From a checkpoint of a small transformer trained on Wikipedia.
Size: 13 layers, width 256, 4 heads of 64 (1 for keys and values), vocabulary 1990, 16.2M parameters.
Architecture: attention and MLP in parallel, local attention windows.
Training: a variant of Muon for these matrices, 513M tokens.
Each number is 200 + 20 x the weight over its row's rms, rounded and kept within 0 to 999. Layers, rows and columns count from 0. The size before them is the row's rms in percent of the matrix's.

# down: layer 9 MLP down (transposed), 1024x256, rms 0.0377, rows 215-241, columns 0-127
# up: layer 9 MLP up, 1024x256, rms 0.207, rows 216-242, columns 0-127
down215,109,214,190,188,200,227,226,157,169,178,196,258,185,213,164,220,222,216,204,222,200,211,176,181,211,195,230,162,223,182,171,229,205,183,176,181,193,224,169,213,192,206,213,226,200,196,206,215,202,193,156,172,189,177,198,237,219,189,191,175,202,194,204,214,184,204,193,179,218,223,206,215,166,196,188,202,241,202,181,174,194,184,227,206,189,214,233,208,203,181,205,201,185,227,165,185,200,195,191,219,196,225,206,205,209,221,198,178,157,195,223,223,172,200,180,196,195,192,234,224,220,193,196,223,194,185,197,182,195
up216,111,186,144,215,186,174,195,186,201,207,204,181,205,170,188,219,215,217,168,171,172,215,192,213,184,212,196,175,231,184,200,207,185,190,180,197,214,192,235,227,180,145,184,199,169,182,207,192,191,209,200,188,201,232,201,190,200,189,196,247,184,196,174,209,215,191,208,191,200,205,177,190,213,169,192,201,189,182,201,209,217,176,204,199,207,199,186,193,192,213,204,186,178,165,221,172,222,193,197,183,213,191,234,215,218,205,191,195,199,175,194,192,208,208,155,204,231,151,204,137,163,181,169,229,190,184,199,214,210
down216,117,202,176,163,227,159,203,185,189,203,198,209,177,181,191,204,221,207,189,212,150,205,192,224,173,191,212,232,178,196,211,217,208,199,179,218,234,217,190,212,176,179,200,200,134,210,233,194,216,206,214,214,197,193,200,207,193,199,228,169,198,173,176,225,216,169,179,219,196,194,219,233,192,212,198,186,211,182,211,211,216,200,202,203,172,195,204,173,237,177,188,188,229,205,216,240,178,214,213,214,165,202,197,200,209,201,184,214,173,190,222,185,206,201,203,236,191,194,199,164,189,211,195,235,196,200,171,179,217
up217,107,215,189,227,225,187,222,194,226,216,170,227,169,189,210,223,188,206,202,173,169,208,191,195,217,228,223,181,165,222,189,198,207,212,197,204,188,183,235,198,204,227,167,183,179,206,195,173,212,202,182,221,204,193,219,219,241,209,178,176,192,204,175,214,204,241,214,189,210,220,180,183,193,242,218,219,222,243,177,179,190,222,199,203,208,178,181,197,233,168,188,198,187,204,161,197,200,178,208,201,174,199,211,242,196,207,212,216,174,227,210,201,204,200,228,211,189,193,191,229,234,216,252,209,211,216,208,207,231
down217,099,213,203,200,242,196,166,240,205,181,180,234,202,178,196,180,187,195,199,206,259,207,197,223,217,237,154,192,203,207,231,183,215,210,212,200,218,187,224,212,180,184,184,193,145,188,211,185,211,219,198,222,204,182,196,197,223,189,165,201,187,163,200,226,182,211,209,203,189,190,208,210,198,224,235,225,181,204,239,203,223,221,206,207,173,189,170,204,180,225,232,219,205,189,182,216,202,213,193,207,223,192,192,210,200,204,177,210,167,191,218,194,152,208,187,191,162,163,175,203,212,203,160,205,229,178,187,187,208
up218,122,221,194,192,194,246,203,208,175,213,199,232,206,217,222,228,183,208,203,194,167,224,178,210,192,200,207,159,223,196,190,215,200,190,178,202,216,152,220,227,188,209,191,210,213,192,213,186,190,176,152,222,190,164,226,194,209,199,226,198,201,203,213,193,202,222,186,245,219,234,176,184,197,220,211,224,229,146,168,216,203,194,192,198,224,241,173,212,221,188,178,196,210,184,198,196,204,199,180,222,180,196,222,248,176,170,163,186,205,198,237,232,195,195,177,213,175,194,196,174,208,191,245,200,180,212,188,189,221
down218,118,194,190,229,214,211,170,183,210,212,213,171,217,196,170,209,153,201,214,207,170,202,204,172,247,202,195,174,198,203,188,189,198,221,220,205,212,199,194,161,133,239,198,161,186,197,194,197,182,178,154,165,204,176,218,230,221,199,183,194,144,152,229,174,195,223,162,186,186,193,177,201,198,215,173,204,169,196,184,230,193,195,181,181,242,209,247,208,183,172,217,224,216,211,210,217,214,219,203,220,200,161,204,198,212,187,148,185,205,180,213,219,199,204,203,197,232,188,214,208,246,200,173,217,225,190,211,205,184
up219,098,208,174,209,172,220,198,203,201,213,201,177,181,215,186,208,176,187,175,227,155,254,200,229,213,189,214,159,183,205,214,211,202,199,170,204,185,213,209,209,225,188,213,196,183,212,206,181,172,172,239,171,212,198,212,229,212,190,185,194,188,198,216,183,225,205,160,179,192,211,191,180,202,181,196,188,225,165,205,173,227,217,228,218,215,219,218,152,188,211,198,226,203,193,174,217,203,178,241,212,195,213,182,199,206,194,188,184,177,208,203,186,214,210,220,214,187,187,210,173,207,232,196,182,227,203,214,212,186
down219,105,204,190,232,205,200,211,221,210,209,170,207,192,159,219,181,208,219,210,206,255,167,200,195,210,217,193,225,222,182,217,195,199,197,210,193,183,206,185,175,203,245,167,181,184,208,201,191,186,217,158,217,228,210,188,194,225,218,207,179,211,195,215,171,164,191,201,194,189,225,180,191,184,210,192,193,167,221,185,216,211,144,189,180,212,150,204,207,197,216,198,197,221,202,215,163,144,190,175,221,216,193,194,192,192,199,232,213,193,241,216,184,187,200,205,198,214,215,218,196,199,183,212,215,172,177,215,192,207
up220,117,200,180,208,209,212,211,223,204,222,194,177,183,192,220,204,194,203,195,204,188,163,193,216,186,173,223,168,231,206,218,202,225,190,226,213,210,184,215,200,214,218,228,197,225,194,221,193,235,188,211,172,215,189,193,202,192,149,211,208,204,171,202,205,224,223,234,204,188,190,209,243,205,203,175,254,209,193,206,161,199,210,193,214,222,218,213,196,160,202,192,251,212,204,164,177,220,157,215,157,193,198,168,215,246,222,180,194,188,233,181,223,163,163,198,181,191,184,184,190,217,175,197,229,226,186,194,195,183
down220,126,198,198,192,199,212,157,190,203,247,226,208,207,174,203,169,215,198,182,213,180,228,198,174,199,207,182,208,214,230,210,206,217,202,212,189,180,189,208,275,214,201,223,213,205,232,186,197,169,196,206,204,210,189,185,193,213,181,226,177,183,230,189,235,198,188,186,197,168,168,203,230,183,202,218,221,204,212,198,201,230,208,238,226,194,203,204,214,210,195,182,218,191,211,173,192,207,199,196,245,226,202,247,207,225,211,212,216,188,204,193,216,212,208,189,201,160,203,187,203,177,188,158,195,194,222,183,241,182
up221,135,162,187,222,204,206,209,181,225,196,223,187,195,180,198,199,171,217,205,213,203,183,210,169,213,214,228,242,221,190,221,209,207,195,201,165,209,204,208,219,182,223,183,251,192,228,205,236,147,227,191,222,208,223,189,212,183,224,200,206,201,213,191,249,186,218,188,214,214,164,190,209,181,198,224,180,207,184,216,200,232,205,202,216,244,189,198,198,192,203,206,194,165,216,222,230,207,243,204,227,201,196,180,201,204,208,206,223,212,231,196,189,217,170,189,194,208,218,212,188,216,222,215,200,223,205,221,183,182
down221,126,188,176,181,173,218,220,173,201,222,215,200,176,197,161,185,220,202,191,203,199,177,198,195,193,196,210,185,205,186,211,210,222,184,203,192,251,189,205,221,159,209,235,214,217,183,181,200,213,258,210,222,177,214,191,218,188,181,180,189,196,232,207,187,157,211,196,218,194,202,197,193,153,183,226,212,244,176,179,222,205,168,212,214,194,178,214,181,199,199,218,190,210,202,200,204,185,214,188,222,204,174,207,157,213,211,175,218,206,240,162,218,163,202,233,193,202,179,217,197,184,186,220,192,213,219,221,202,140
up222,083,169,211,182,217,188,187,211,220,234,197,217,231,172,230,199,218,187,185,196,186,204,185,215,228,203,188,158,210,161,215,204,194,175,193,188,201,187,184,219,201,171,198,203,224,227,200,192,188,177,167,219,199,237,180,194,193,185,194,205,158,203,193,219,181,168,217,201,186,193,198,203,173,159,204,217,187,186,197,222,211,225,181,216,224,226,202,234,213,204,201,170,177,199,222,186,204,167,207,200,197,218,181,194,227,215,168,194,202,210,175,189,240,174,194,207,207,167,198,177,222,191,195,198,216,183,231,174,198
down222,084,216,167,215,197,218,180,203,208,192,201,182,216,177,189,188,202,188,231,195,229,202,198,172,199,178,239,196,179,196,177,212,217,183,182,227,190,209,195,164,210,221,175,175,173,223,208,202,185,222,213,190,197,180,208,194,212,248,211,167,208,204,215,204,213,215,206,209,203,165,204,166,231,207,180,196,163,179,201,163,191,189,211,129,220,180,187,152,188,162,194,206,204,201,186,218,212,202,192,204,156,175,208,227,199,192,195,208,203,219,201,183,197,209,205,199,222,195,213,233,189,208,201,175,201,192,198,225,234
up223,112,168,203,164,240,200,194,211,169,195,223,214,200,171,222,175,206,218,180,240,167,208,191,192,185,219,187,191,211,244,205,208,196,156,205,209,203,172,199,204,247,198,190,192,208,196,231,209,198,227,160,179,215,218,205,179,179,232,211,200,208,197,195,197,193,212,172,230,187,226,195,201,215,199,193,171,208,173,202,166,246,216,205,231,198,183,177,207,201,199,210,209,172,226,186,196,181,215,201,205,201,196,208,234,215,182,211,196,191,202,185,180,197,197,152,173,195,209,207,239,211,192,167,192,189,198,203,232,201
down223,107,193,186,187,182,206,190,219,170,222,224,198,222,209,175,203,217,169,185,211,199,207,163,202,218,170,191,230,229,188,193,160,233,192,216,203,221,224,171,212,200,227,211,190,205,203,158,172,213,196,209,242,176,195,201,194,227,204,178,185,170,202,202,197,196,182,211,193,208,177,218,210,163,187,199,213,209,199,196,191,232,184,175,228,192,201,180,201,209,204,171,200,162,194,218,222,175,220,228,215,179,209,199,170,194,185,205,213,190,178,233,193,192,215,254,229,170,209,248,178,175,233,213,197,234,160,231,210,188
up224,112,185,228,186,191,215,179,234,240,201,193,194,226,201,223,186,202,192,194,154,193,166,198,201,207,169,200,230,180,181,171,184,205,195,219,188,204,228,217,205,212,171,217,224,230,218,168,204,189,190,214,212,191,211,213,190,185,185,200,187,191,217,243,194,196,221,197,163,183,193,225,177,179,178,203,185,200,176,156,192,222,163,194,186,183,185,178,201,205,206,184,202,212,249,173,197,200,195,193,203,208,213,200,226,175,158,163,190,201,230,196,193,183,165,216,179,196,195,184,209,198,213,209,223,212,228,223,193,213
down224,122,181,208,190,184,221,202,189,197,198,195,205,223,209,200,206,205,206,202,194,156,177,229,205,193,213,189,176,169,175,207,183,237,243,191,181,195,223,211,249,240,177,200,204,191,185,203,197,205,180,191,169,189,169,190,199,183,171,188,255,198,212,205,194,186,203,196,216,216,193,198,186,182,215,234,187,222,202,186,199,227,211,226,187,187,215,169,201,184,226,231,172,216,225,180,208,185,180,222,212,206,226,186,204,190,216,207,175,224,217,205,215,168,211,206,193,225,172,207,235,235,187,234,192,206,200,199,218,211
up225,121,203,180,212,185,174,223,237,207,178,197,213,193,193,195,198,194,207,186,188,217,218,181,188,148,240,204,230,201,194,220,183,213,214,192,190,228,210,172,189,186,211,225,200,192,210,215,232,188,211,196,215,233,224,200,177,197,202,177,191,181,221,223,183,201,193,231,218,180,215,189,183,196,177,162,213,170,186,198,211,219,175,187,195,209,236,219,178,190,212,187,193,191,217,199,198,237,184,213,187,190,218,195,224,208,184,170,174,222,164,203,173,222,177,198,207,188,179,226,168,201,221,179,194,179,167,182,228,172
down225,118,210,198,157,226,198,216,156,201,203,162,208,220,172,194,220,211,185,183,186,210,175,205,180,192,241,190,194,209,210,222,223,219,208,186,209,210,183,198,196,203,227,172,216,191,181,214,210,193,186,224,168,234,232,211,207,180,219,204,189,197,213,192,134,212,185,193,200,170,213,241,206,204,187,178,223,215,172,185,223,215,181,206,205,205,205,184,206,186,226,237,212,165,194,211,226,226,179,199,231,207,181,201,182,256,169,182,171,195,165,188,176,207,202,198,171,189,163,201,192,196,198,217,193,214,196,214,182,220
up226,103,178,190,214,228,217,173,193,187,231,187,201,187,210,216,213,202,251,194,201,170,217,180,221,194,163,169,190,178,186,196,178,219,207,169,199,213,218,189,227,194,196,191,189,199,187,224,214,191,192,193,190,209,204,187,225,218,188,214,202,208,220,219,173,162,229,193,221,193,192,199,234,167,209,213,184,182,234,213,205,199,195,198,174,188,223,181,198,200,178,201,199,183,184,189,191,193,211,195,185,219,184,162,201,186,187,217,209,174,184,202,231,205,201,206,237,192,191,189,214,205,217,246,175,185,210,206,184,197
down226,091,190,222,194,188,195,185,165,209,200,212,193,181,202,174,183,193,205,216,215,275,204,207,205,196,220,177,208,208,184,205,213,188,205,228,216,202,216,196,181,164,232,186,206,170,194,207,215,209,209,194,181,194,167,235,167,207,167,205,200,206,215,185,185,177,193,204,169,218,191,209,169,192,192,195,187,215,220,215,187,223,194,170,213,163,198,226,169,181,200,243,203,220,188,189,213,207,188,219,222,229,226,213,201,199,187,187,180,231,209,156,218,196,223,192,178,197,204,191,193,214,220,194,189,222,198,225,236,213
up227,112,170,214,190,195,197,209,179,201,227,199,170,180,203,214,181,192,154,223,185,225,215,226,199,212,170,211,190,201,193,207,199,197,191,222,222,188,207,173,199,220,221,214,191,221,194,177,204,194,265,176,217,201,194,179,184,210,201,223,180,194,198,221,225,215,162,207,183,226,196,190,215,174,173,207,242,187,181,184,184,223,203,198,197,197,214,201,224,211,220,195,217,245,216,177,218,224,215,198,244,200,191,191,225,196,200,203,175,225,209,179,188,243,205,175,199,200,194,185,208,205,210,218,209,185,196,204,213,218
down227,108,180,205,177,223,188,194,184,153,215,197,209,187,221,184,180,194,175,226,218,227,180,177,203,208,233,180,187,193,196,200,210,185,203,224,188,218,197,172,182,265,230,208,225,179,208,234,166,242,213,220,204,190,208,196,188,194,218,226,167,199,212,228,181,204,156,195,149,198,223,186,219,199,195,209,209,190,217,195,198,224,201,207,195,170,181,203,170,211,161,202,215,176,188,213,182,194,227,201,192,202,184,197,182,228,190,211,201,167,171,183,195,210,180,177,238,246,223,184,201,194,250,176,229,218,208,198,200,193
up228,093,249,192,185,186,207,157,210,198,248,232,165,207,165,251,191,161,224,192,174,213,225,196,238,212,202,208,207,219,240,182,202,197,203,202,207,235,195,198,203,223,179,191,206,181,170,205,191,222,212,173,159,202,167,197,217,183,195,205,209,205,183,217,151,226,183,217,182,207,161,210,215,195,198,210,229,196,192,210,225,183,215,204,183,212,257,182,218,236,187,203,188,181,203,224,213,199,227,208,220,193,194,192,207,228,195,155,214,218,237,226,195,207,213,172,186,211,218,247,216,185,208,200,207,212,226,192,189,177
down228,096,186,203,204,192,233,227,215,203,185,186,194,234,221,205,192,191,202,171,202,234,208,223,203,190,166,200,205,179,209,198,170,207,212,157,184,183,194,191,227,208,194,193,218,223,216,175,143,197,180,162,216,182,227,190,208,178,158,195,201,214,197,209,203,200,207,205,187,205,224,229,195,208,212,198,217,216,238,236,186,176,221,153,205,248,181,195,195,203,220,238,224,199,166,226,241,183,155,196,197,198,213,211,194,177,238,209,212,169,221,205,192,184,199,166,249,244,190,179,212,199,144,164,229,195,187,207,212,209
up229,087,238,181,184,210,188,200,244,218,213,168,208,182,212,230,204,198,228,225,207,202,228,196,194,221,183,214,205,200,147,200,193,206,181,192,235,191,171,178,218,201,225,208,194,193,192,197,199,194,164,197,202,201,187,164,194,179,192,209,162,210,209,215,186,198,201,189,173,209,191,197,226,164,239,214,183,206,211,190,213,144,229,216,181,234,226,205,185,213,163,159,194,183,212,231,223,183,168,196,191,197,188,194,197,198,220,218,200,204,214,235,214,202,233,214,224,263,222,183,200,218,184,209,171,196,187,182,215,209
down229,088,165,199,232,232,176,194,185,214,216,211,213,214,154,183,177,214,199,198,203,265,216,169,175,234,189,196,195,182,214,212,182,211,224,187,240,199,173,224,174,225,189,229,201,195,218,162,177,219,190,209,199,227,158,232,224,212,199,234,239,209,219,189,190,205,215,201,206,229,206,214,213,215,200,180,209,240,191,250,205,203,189,191,212,191,174,210,176,201,196,236,185,220,260,188,202,208,228,213,195,198,208,181,201,220,205,181,229,193,184,194,198,189,156,191,245,167,213,205,201,191,205,181,217,229,207,184,166,212
up230,122,199,208,194,183,231,200,150,171,187,201,230,219,211,224,196,200,179,205,156,180,191,185,165,208,196,215,204,224,220,205,180,208,171,171,168,215,176,202,188,248,219,207,173,162,215,194,201,159,174,181,209,174,203,186,195,197,207,199,214,218,188,191,178,234,217,225,190,196,195,206,186,191,192,186,231,242,201,213,188,167,186,216,189,190,223,200,188,211,181,188,191,171,213,215,180,207,224,191,173,176,230,214,255,227,212,198,231,181,173,237,188,197,204,208,189,183,234,220,203,211,199,180,201,188,212,169,231,179
down230,119,216,197,171,187,170,181,215,222,191,220,227,177,223,202,183,197,222,194,179,187,241,181,191,177,191,214,206,237,234,212,200,197,232,219,175,199,177,196,192,183,219,210,155,215,189,191,197,192,205,192,228,217,175,192,166,201,164,206,211,197,195,205,216,209,219,242,206,202,168,207,193,183,200,214,196,170,188,236,198,203,214,211,201,199,204,179,187,224,219,225,186,229,201,186,222,238,225,207,224,230,187,208,196,204,211,183,213,219,217,216,199,180,208,203,186,223,204,223,201,185,205,202,204,213,174,216,216,213
up231,006,177,232,176,184,206,169,214,198,190,205,225,150,189,198,179,179,219,201,169,213,214,211,191,224,198,206,207,224,216,205,204,169,181,208,215,234,177,196,146,187,166,183,218,175,197,212,170,218,201,210,218,194,200,170,203,214,216,231,191,201,177,230,176,237,212,165,166,203,178,155,215,191,223,219,215,202,175,201,199,194,214,187,207,173,205,232,181,232,201,210,234,219,176,167,231,184,194,211,225,201,184,221,193,223,213,182,211,231,192,220,174,231,185,241,209,203,204,225,173,156,218,172,196,204,178,185,222,206
down231,005,187,231,207,197,195,238,200,187,227,200,231,223,232,211,198,224,201,151,187,184,189,205,211,195,222,211,201,173,189,234,173,233,221,212,207,235,147,182,223,198,218,195,222,211,208,186,234,205,188,164,200,188,217,217,199,213,160,199,245,162,193,216,188,182,225,210,192,156,215,203,165,198,218,189,218,186,201,200,194,189,219,203,229,209,189,240,204,165,215,211,214,217,187,190,190,210,182,190,215,233,217,198,180,208,209,196,177,191,208,182,202,209,201,225,174,195,173,191,228,192,183,179,220,172,212,196,221,179
up232,116,190,241,218,209,194,198,170,203,190,182,178,202,178,237,214,216,194,220,201,183,190,202,203,237,191,217,224,192,217,213,177,214,195,224,214,203,187,223,187,164,208,214,186,209,184,191,186,202,206,206,228,193,182,189,194,209,204,203,201,214,212,164,197,229,165,174,171,175,157,236,172,230,228,152,200,207,206,219,168,214,204,202,217,223,197,189,216,209,190,225,209,171,212,203,171,200,192,216,209,207,194,205,186,208,186,195,198,190,234,214,181,187,162,202,201,183,206,200,170,248,238,184,210,220,206,195,180,177
down232,124,189,193,201,206,195,209,217,174,186,180,204,171,207,192,207,193,175,185,198,192,198,215,207,234,199,183,171,242,174,199,214,214,206,207,204,185,211,221,202,208,213,211,189,183,197,199,187,149,215,225,202,175,219,242,230,219,164,243,207,186,211,201,193,206,198,228,243,225,230,198,201,192,218,215,192,213,207,203,182,229,212,218,190,164,214,189,185,182,196,212,189,221,169,218,178,197,196,214,211,226,185,194,194,207,201,148,183,205,164,168,216,229,179,173,253,179,204,185,223,204,213,213,182,205,196,189,229,191
up233,029,180,199,204,161,203,218,202,213,255,238,181,183,196,227,226,195,158,194,171,219,181,188,261,208,215,203,172,202,188,223,212,210,203,196,191,181,176,180,185,205,243,195,215,212,188,198,218,184,208,204,201,186,184,187,212,187,200,207,166,218,175,189,168,189,221,185,241,175,247,190,207,185,199,192,165,206,222,216,205,183,187,217,188,178,236,170,190,149,202,210,202,172,209,207,173,225,185,210,189,179,196,176,187,219,229,186,200,204,191,200,162,175,193,208,206,204,225,209,193,192,200,199,226,221,201,157,202,178
down233,026,235,195,225,194,211,208,215,265,228,155,199,214,177,210,199,212,176,220,231,242,201,204,213,179,193,216,207,178,180,233,182,221,200,168,202,177,225,195,205,246,220,142,204,220,198,208,194,232,204,223,187,212,190,172,215,169,214,170,195,228,180,217,204,185,196,203,211,183,174,216,183,177,189,165,235,199,157,201,173,178,222,190,153,187,175,202,217,192,189,192,197,244,220,208,206,173,194,205,210,160,160,207,203,218,180,186,226,154,200,185,225,217,214,168,204,192,213,211,199,188,202,184,215,196,215,167,198,221
up234,075,198,183,216,191,194,200,166,195,188,158,237,202,206,193,202,213,253,192,198,184,218,200,216,200,178,177,182,200,187,161,200,179,225,214,218,191,232,230,228,202,205,190,166,172,182,174,187,160,195,234,208,198,188,229,186,202,165,222,204,239,236,188,243,213,211,184,177,163,217,205,212,182,218,186,192,190,175,176,199,212,215,247,233,212,212,215,178,220,208,204,195,183,227,200,205,195,189,210,196,204,213,198,206,191,171,197,208,170,202,219,203,177,167,232,180,178,216,196,227,193,168,212,184,194,220,206,188,155
down234,083,211,184,220,169,213,198,191,203,214,202,195,206,220,221,206,213,171,240,182,229,193,188,181,214,228,207,194,195,185,213,222,212,187,182,237,199,193,173,201,213,233,223,250,180,211,189,239,187,167,216,191,193,209,204,162,248,204,159,198,179,179,206,165,163,222,232,200,227,224,209,206,214,192,161,197,204,179,206,188,194,166,161,194,226,198,207,177,173,183,186,217,213,187,232,174,218,185,177,213,190,216,202,207,185,200,223,218,211,213,177,233,200,249,181,211,210,207,234,196,219,220,186,207,201,194,190,189,204
up235,107,208,238,160,184,196,222,182,202,219,214,175,198,166,212,196,212,179,193,184,188,176,190,210,217,189,187,186,198,200,177,216,203,240,265,216,227,203,174,188,202,207,215,169,209,189,203,189,212,175,212,172,189,194,230,162,211,170,222,187,190,206,228,215,205,213,182,190,209,203,192,220,183,203,185,211,210,186,219,211,202,208,196,174,188,188,214,203,194,200,200,229,195,222,185,197,188,191,211,167,218,183,189,178,186,156,162,208,219,180,182,207,240,190,180,175,170,194,170,162,183,205,189,194,216,217,179,223,179
down235,103,174,202,198,205,194,219,211,203,197,243,183,200,208,204,201,167,185,200,178,260,188,177,173,156,200,215,213,164,208,172,211,219,160,209,198,176,221,214,211,223,175,188,189,190,214,191,182,182,228,187,190,208,208,222,222,194,161,185,209,258,168,169,168,198,185,185,210,152,200,233,157,188,190,201,189,190,178,184,218,187,247,187,229,206,175,212,187,191,226,234,196,207,172,214,207,192,202,208,206,210,230,193,232,208,191,190,234,191,234,220,184,164,228,221,228,231,201,210,195,216,214,174,199,217,214,212,176,194
up236,121,234,198,198,222,237,186,169,186,217,207,222,209,230,233,200,192,218,156,210,183,228,221,179,200,224,204,197,193,204,196,227,220,223,196,199,203,209,195,206,187,198,220,205,185,168,217,208,183,223,203,196,183,245,134,177,198,181,213,196,212,189,201,208,221,196,169,188,223,195,190,210,191,209,180,231,203,187,210,200,201,203,217,184,163,218,193,186,183,217,200,212,177,228,225,180,177,176,165,181,195,242,191,196,193,232,209,217,192,169,169,188,194,191,181,153,207,215,208,182,186,237,173,225,178,194,184,208,183
down236,120,213,192,193,241,167,185,183,196,223,199,239,198,206,180,194,243,220,192,219,189,212,194,218,214,174,186,160,197,200,208,198,207,197,260,244,201,228,196,209,197,194,194,173,176,210,188,189,172,187,198,180,219,232,167,177,176,208,189,204,216,161,183,185,208,223,242,192,193,220,188,202,220,200,204,177,190,202,187,209,220,186,180,183,219,202,209,191,211,165,197,187,202,221,198,210,185,189,193,185,164,187,227,241,195,164,204,205,183,237,201,201,189,212,204,185,183,183,166,223,168,211,219,215,185,219,193,191,227
up237,006,171,187,157,205,196,178,168,186,195,189,191,229,183,265,203,189,201,186,172,185,196,186,200,207,215,210,197,178,198,160,186,226,227,189,200,215,198,207,221,195,190,175,236,186,220,194,175,202,185,161,190,189,183,206,185,167,168,152,197,173,235,203,208,202,203,198,212,194,251,165,202,190,187,183,264,238,223,167,235,180,216,167,197,202,194,200,223,195,198,177,177,194,247,199,201,192,183,217,193,212,227,181,185,168,220,188,186,204,182,163,233,209,197,173,219,197,212,200,213,200,184,187,200,198,212,213,205,213
down237,005,206,170,211,163,217,189,213,153,217,200,180,221,195,188,187,214,176,187,210,175,220,190,245,184,179,199,202,159,174,189,186,190,186,182,188,181,186,188,189,225,228,203,208,178,210,192,227,183,182,219,223,175,179,195,215,190,209,204,177,205,235,241,224,182,196,169,197,249,222,183,174,206,230,222,199,178,193,176,215,220,195,200,189,152,214,195,210,237,222,248,186,163,179,238,182,201,201,190,195,207,211,223,211,174,181,225,196,160,223,200,185,189,213,221,188,208,207,243,217,195,177,197,191,206,183,189,199,153
up238,112,194,187,213,206,163,225,203,189,196,166,214,173,217,172,165,228,217,171,220,205,194,198,202,178,176,200,241,188,207,227,211,203,168,193,199,219,195,202,202,165,218,204,175,170,208,197,188,209,191,210,210,185,196,205,191,216,176,180,201,200,205,210,171,230,194,184,218,201,220,223,208,199,196,167,224,202,209,193,230,235,217,178,230,242,222,198,214,180,189,195,185,199,224,196,194,176,180,202,157,214,204,157,199,226,193,204,186,192,161,191,166,200,197,187,198,188,196,180,157,196,198,216,183,192,199,201,171,173
down238,113,195,206,211,193,213,198,224,197,220,207,191,179,185,237,205,199,185,210,162,183,182,216,201,204,168,189,209,184,225,176,219,214,203,228,182,180,192,183,187,183,237,224,192,224,186,180,193,176,184,194,258,198,188,193,199,203,173,177,189,201,214,198,211,208,189,198,155,183,158,197,232,213,183,220,237,192,248,179,201,174,223,192,226,172,169,158,196,206,203,178,212,263,246,191,186,213,204,214,194,252,213,187,227,210,188,197,215,194,187,202,197,194,195,234,189,190,196,193,229,177,171,195,188,216,226,229,218,170
up239,114,178,207,196,199,212,199,189,219,199,188,189,184,180,220,212,173,198,201,196,168,201,183,169,195,188,223,230,195,231,197,197,199,169,180,194,190,218,181,196,216,226,184,228,212,213,202,203,191,208,183,168,176,189,209,180,229,188,190,220,198,186,192,203,215,175,209,189,225,214,228,237,192,225,174,209,186,192,218,198,191,183,224,213,205,231,208,187,180,204,171,243,212,191,181,194,190,199,201,195,252,190,207,209,210,187,211,185,230,206,207,213,210,176,215,144,182,217,177,194,189,225,234,188,216,230,164,201,216
down239,106,180,162,201,213,195,194,173,175,213,184,202,204,212,208,202,224,182,186,197,161,200,265,171,191,219,182,197,209,212,156,225,195,209,213,171,204,220,190,178,214,216,222,204,214,246,243,193,194,234,173,190,187,170,242,195,205,207,206,219,194,223,198,188,203,187,190,184,198,208,194,167,179,200,203,193,186,190,205,221,168,242,175,181,189,194,191,216,237,195,224,223,176,230,187,144,204,217,210,185,168,210,217,221,213,202,198,213,186,216,203,206,201,198,224,190,188,215,216,170,198,207,225,208,207,205,228,206,189
up240,017,209,168,213,183,192,226,190,259,201,193,195,181,176,184,204,212,192,210,147,224,180,205,229,176,228,216,242,198,182,183,172,211,222,202,198,202,185,207,189,228,214,169,206,216,205,175,176,183,181,201,207,168,173,188,205,198,189,179,225,192,209,189,199,218,187,217,175,198,210,194,214,172,170,204,203,201,222,187,174,192,233,227,177,201,221,199,193,205,178,202,161,152,202,193,211,175,180,210,185,185,210,222,185,196,221,161,180,213,174,185,214,188,216,182,233,226,188,158,198,211,197,233,225,192,212,210,213,217
down240,018,219,187,207,196,227,177,218,192,185,225,176,196,195,213,184,218,182,247,193,312,224,174,190,206,211,229,209,205,185,219,208,199,196,190,191,198,206,194,193,210,178,213,231,175,228,180,177,196,173,183,150,191,216,200,187,221,193,188,166,225,201,198,195,182,191,209,183,221,212,210,166,193,212,210,195,196,203,201,196,188,196,181,178,226,182,154,183,200,195,184,196,193,204,178,206,205,185,188,212,203,214,184,217,176,190,242,219,161,204,198,183,195,222,186,214,159,241,189,194,196,208,187,182,180,187,160,186,188
up241,119,194,199,222,230,207,211,217,204,147,219,211,224,190,244,223,201,230,198,182,196,203,249,196,193,217,234,224,145,178,201,158,188,187,213,227,203,213,201,203,216,186,172,197,197,176,176,185,186,157,200,205,182,194,205,169,201,195,186,212,210,201,199,199,209,192,192,172,211,206,160,180,196,201,205,180,171,210,195,194,149,179,207,177,231,189,201,207,215,232,214,233,232,153,174,214,195,201,193,206,200,205,191,216,192,199,156,224,217,188,194,206,177,183,201,203,187,161,173,197,174,235,188,183,209,233,199,202,217
down241,122,197,191,213,217,184,210,215,187,161,259,218,248,212,199,217,187,194,200,191,149,162,226,193,201,180,248,203,181,197,212,177,199,209,240,218,186,193,191,194,218,202,181,185,207,189,215,201,169,179,200,193,189,187,184,222,190,182,204,221,186,193,176,206,255,226,216,162,178,192,181,184,202,229,226,207,211,199,204,183,168,192,211,190,233,180,199,184,203,204,240,223,251,234,193,219,173,180,221,204,207,220,211,206,199,182,169,199,199,197,202,215,177,227,197,200,182,193,233,202,198,208,219,204,215,197,186,200,198
up242,141,196,226,200,210,175,196,184,206,225,170,218,233,186,219,175,202,183,192,215,223,158,205,194,137,182,213,201,239,225,214,219,257,211,222,171,197,207,203,190,194,203,182,207,211,185,196,212,209,207,211,185,218,179,155,215,225,165,227,200,216,166,184,215,198,201,203,173,171,203,184,257,213,182,229,246,173,200,196,214,201,177,194,257,213,211,177,232,203,198,197,222,208,209,192,219,210,184,193,162,209,226,215,175,216,239,173,149,196,235,228,215,173,206,186,176,211,180,201,203,189,219,223,200,221,182,229,190,198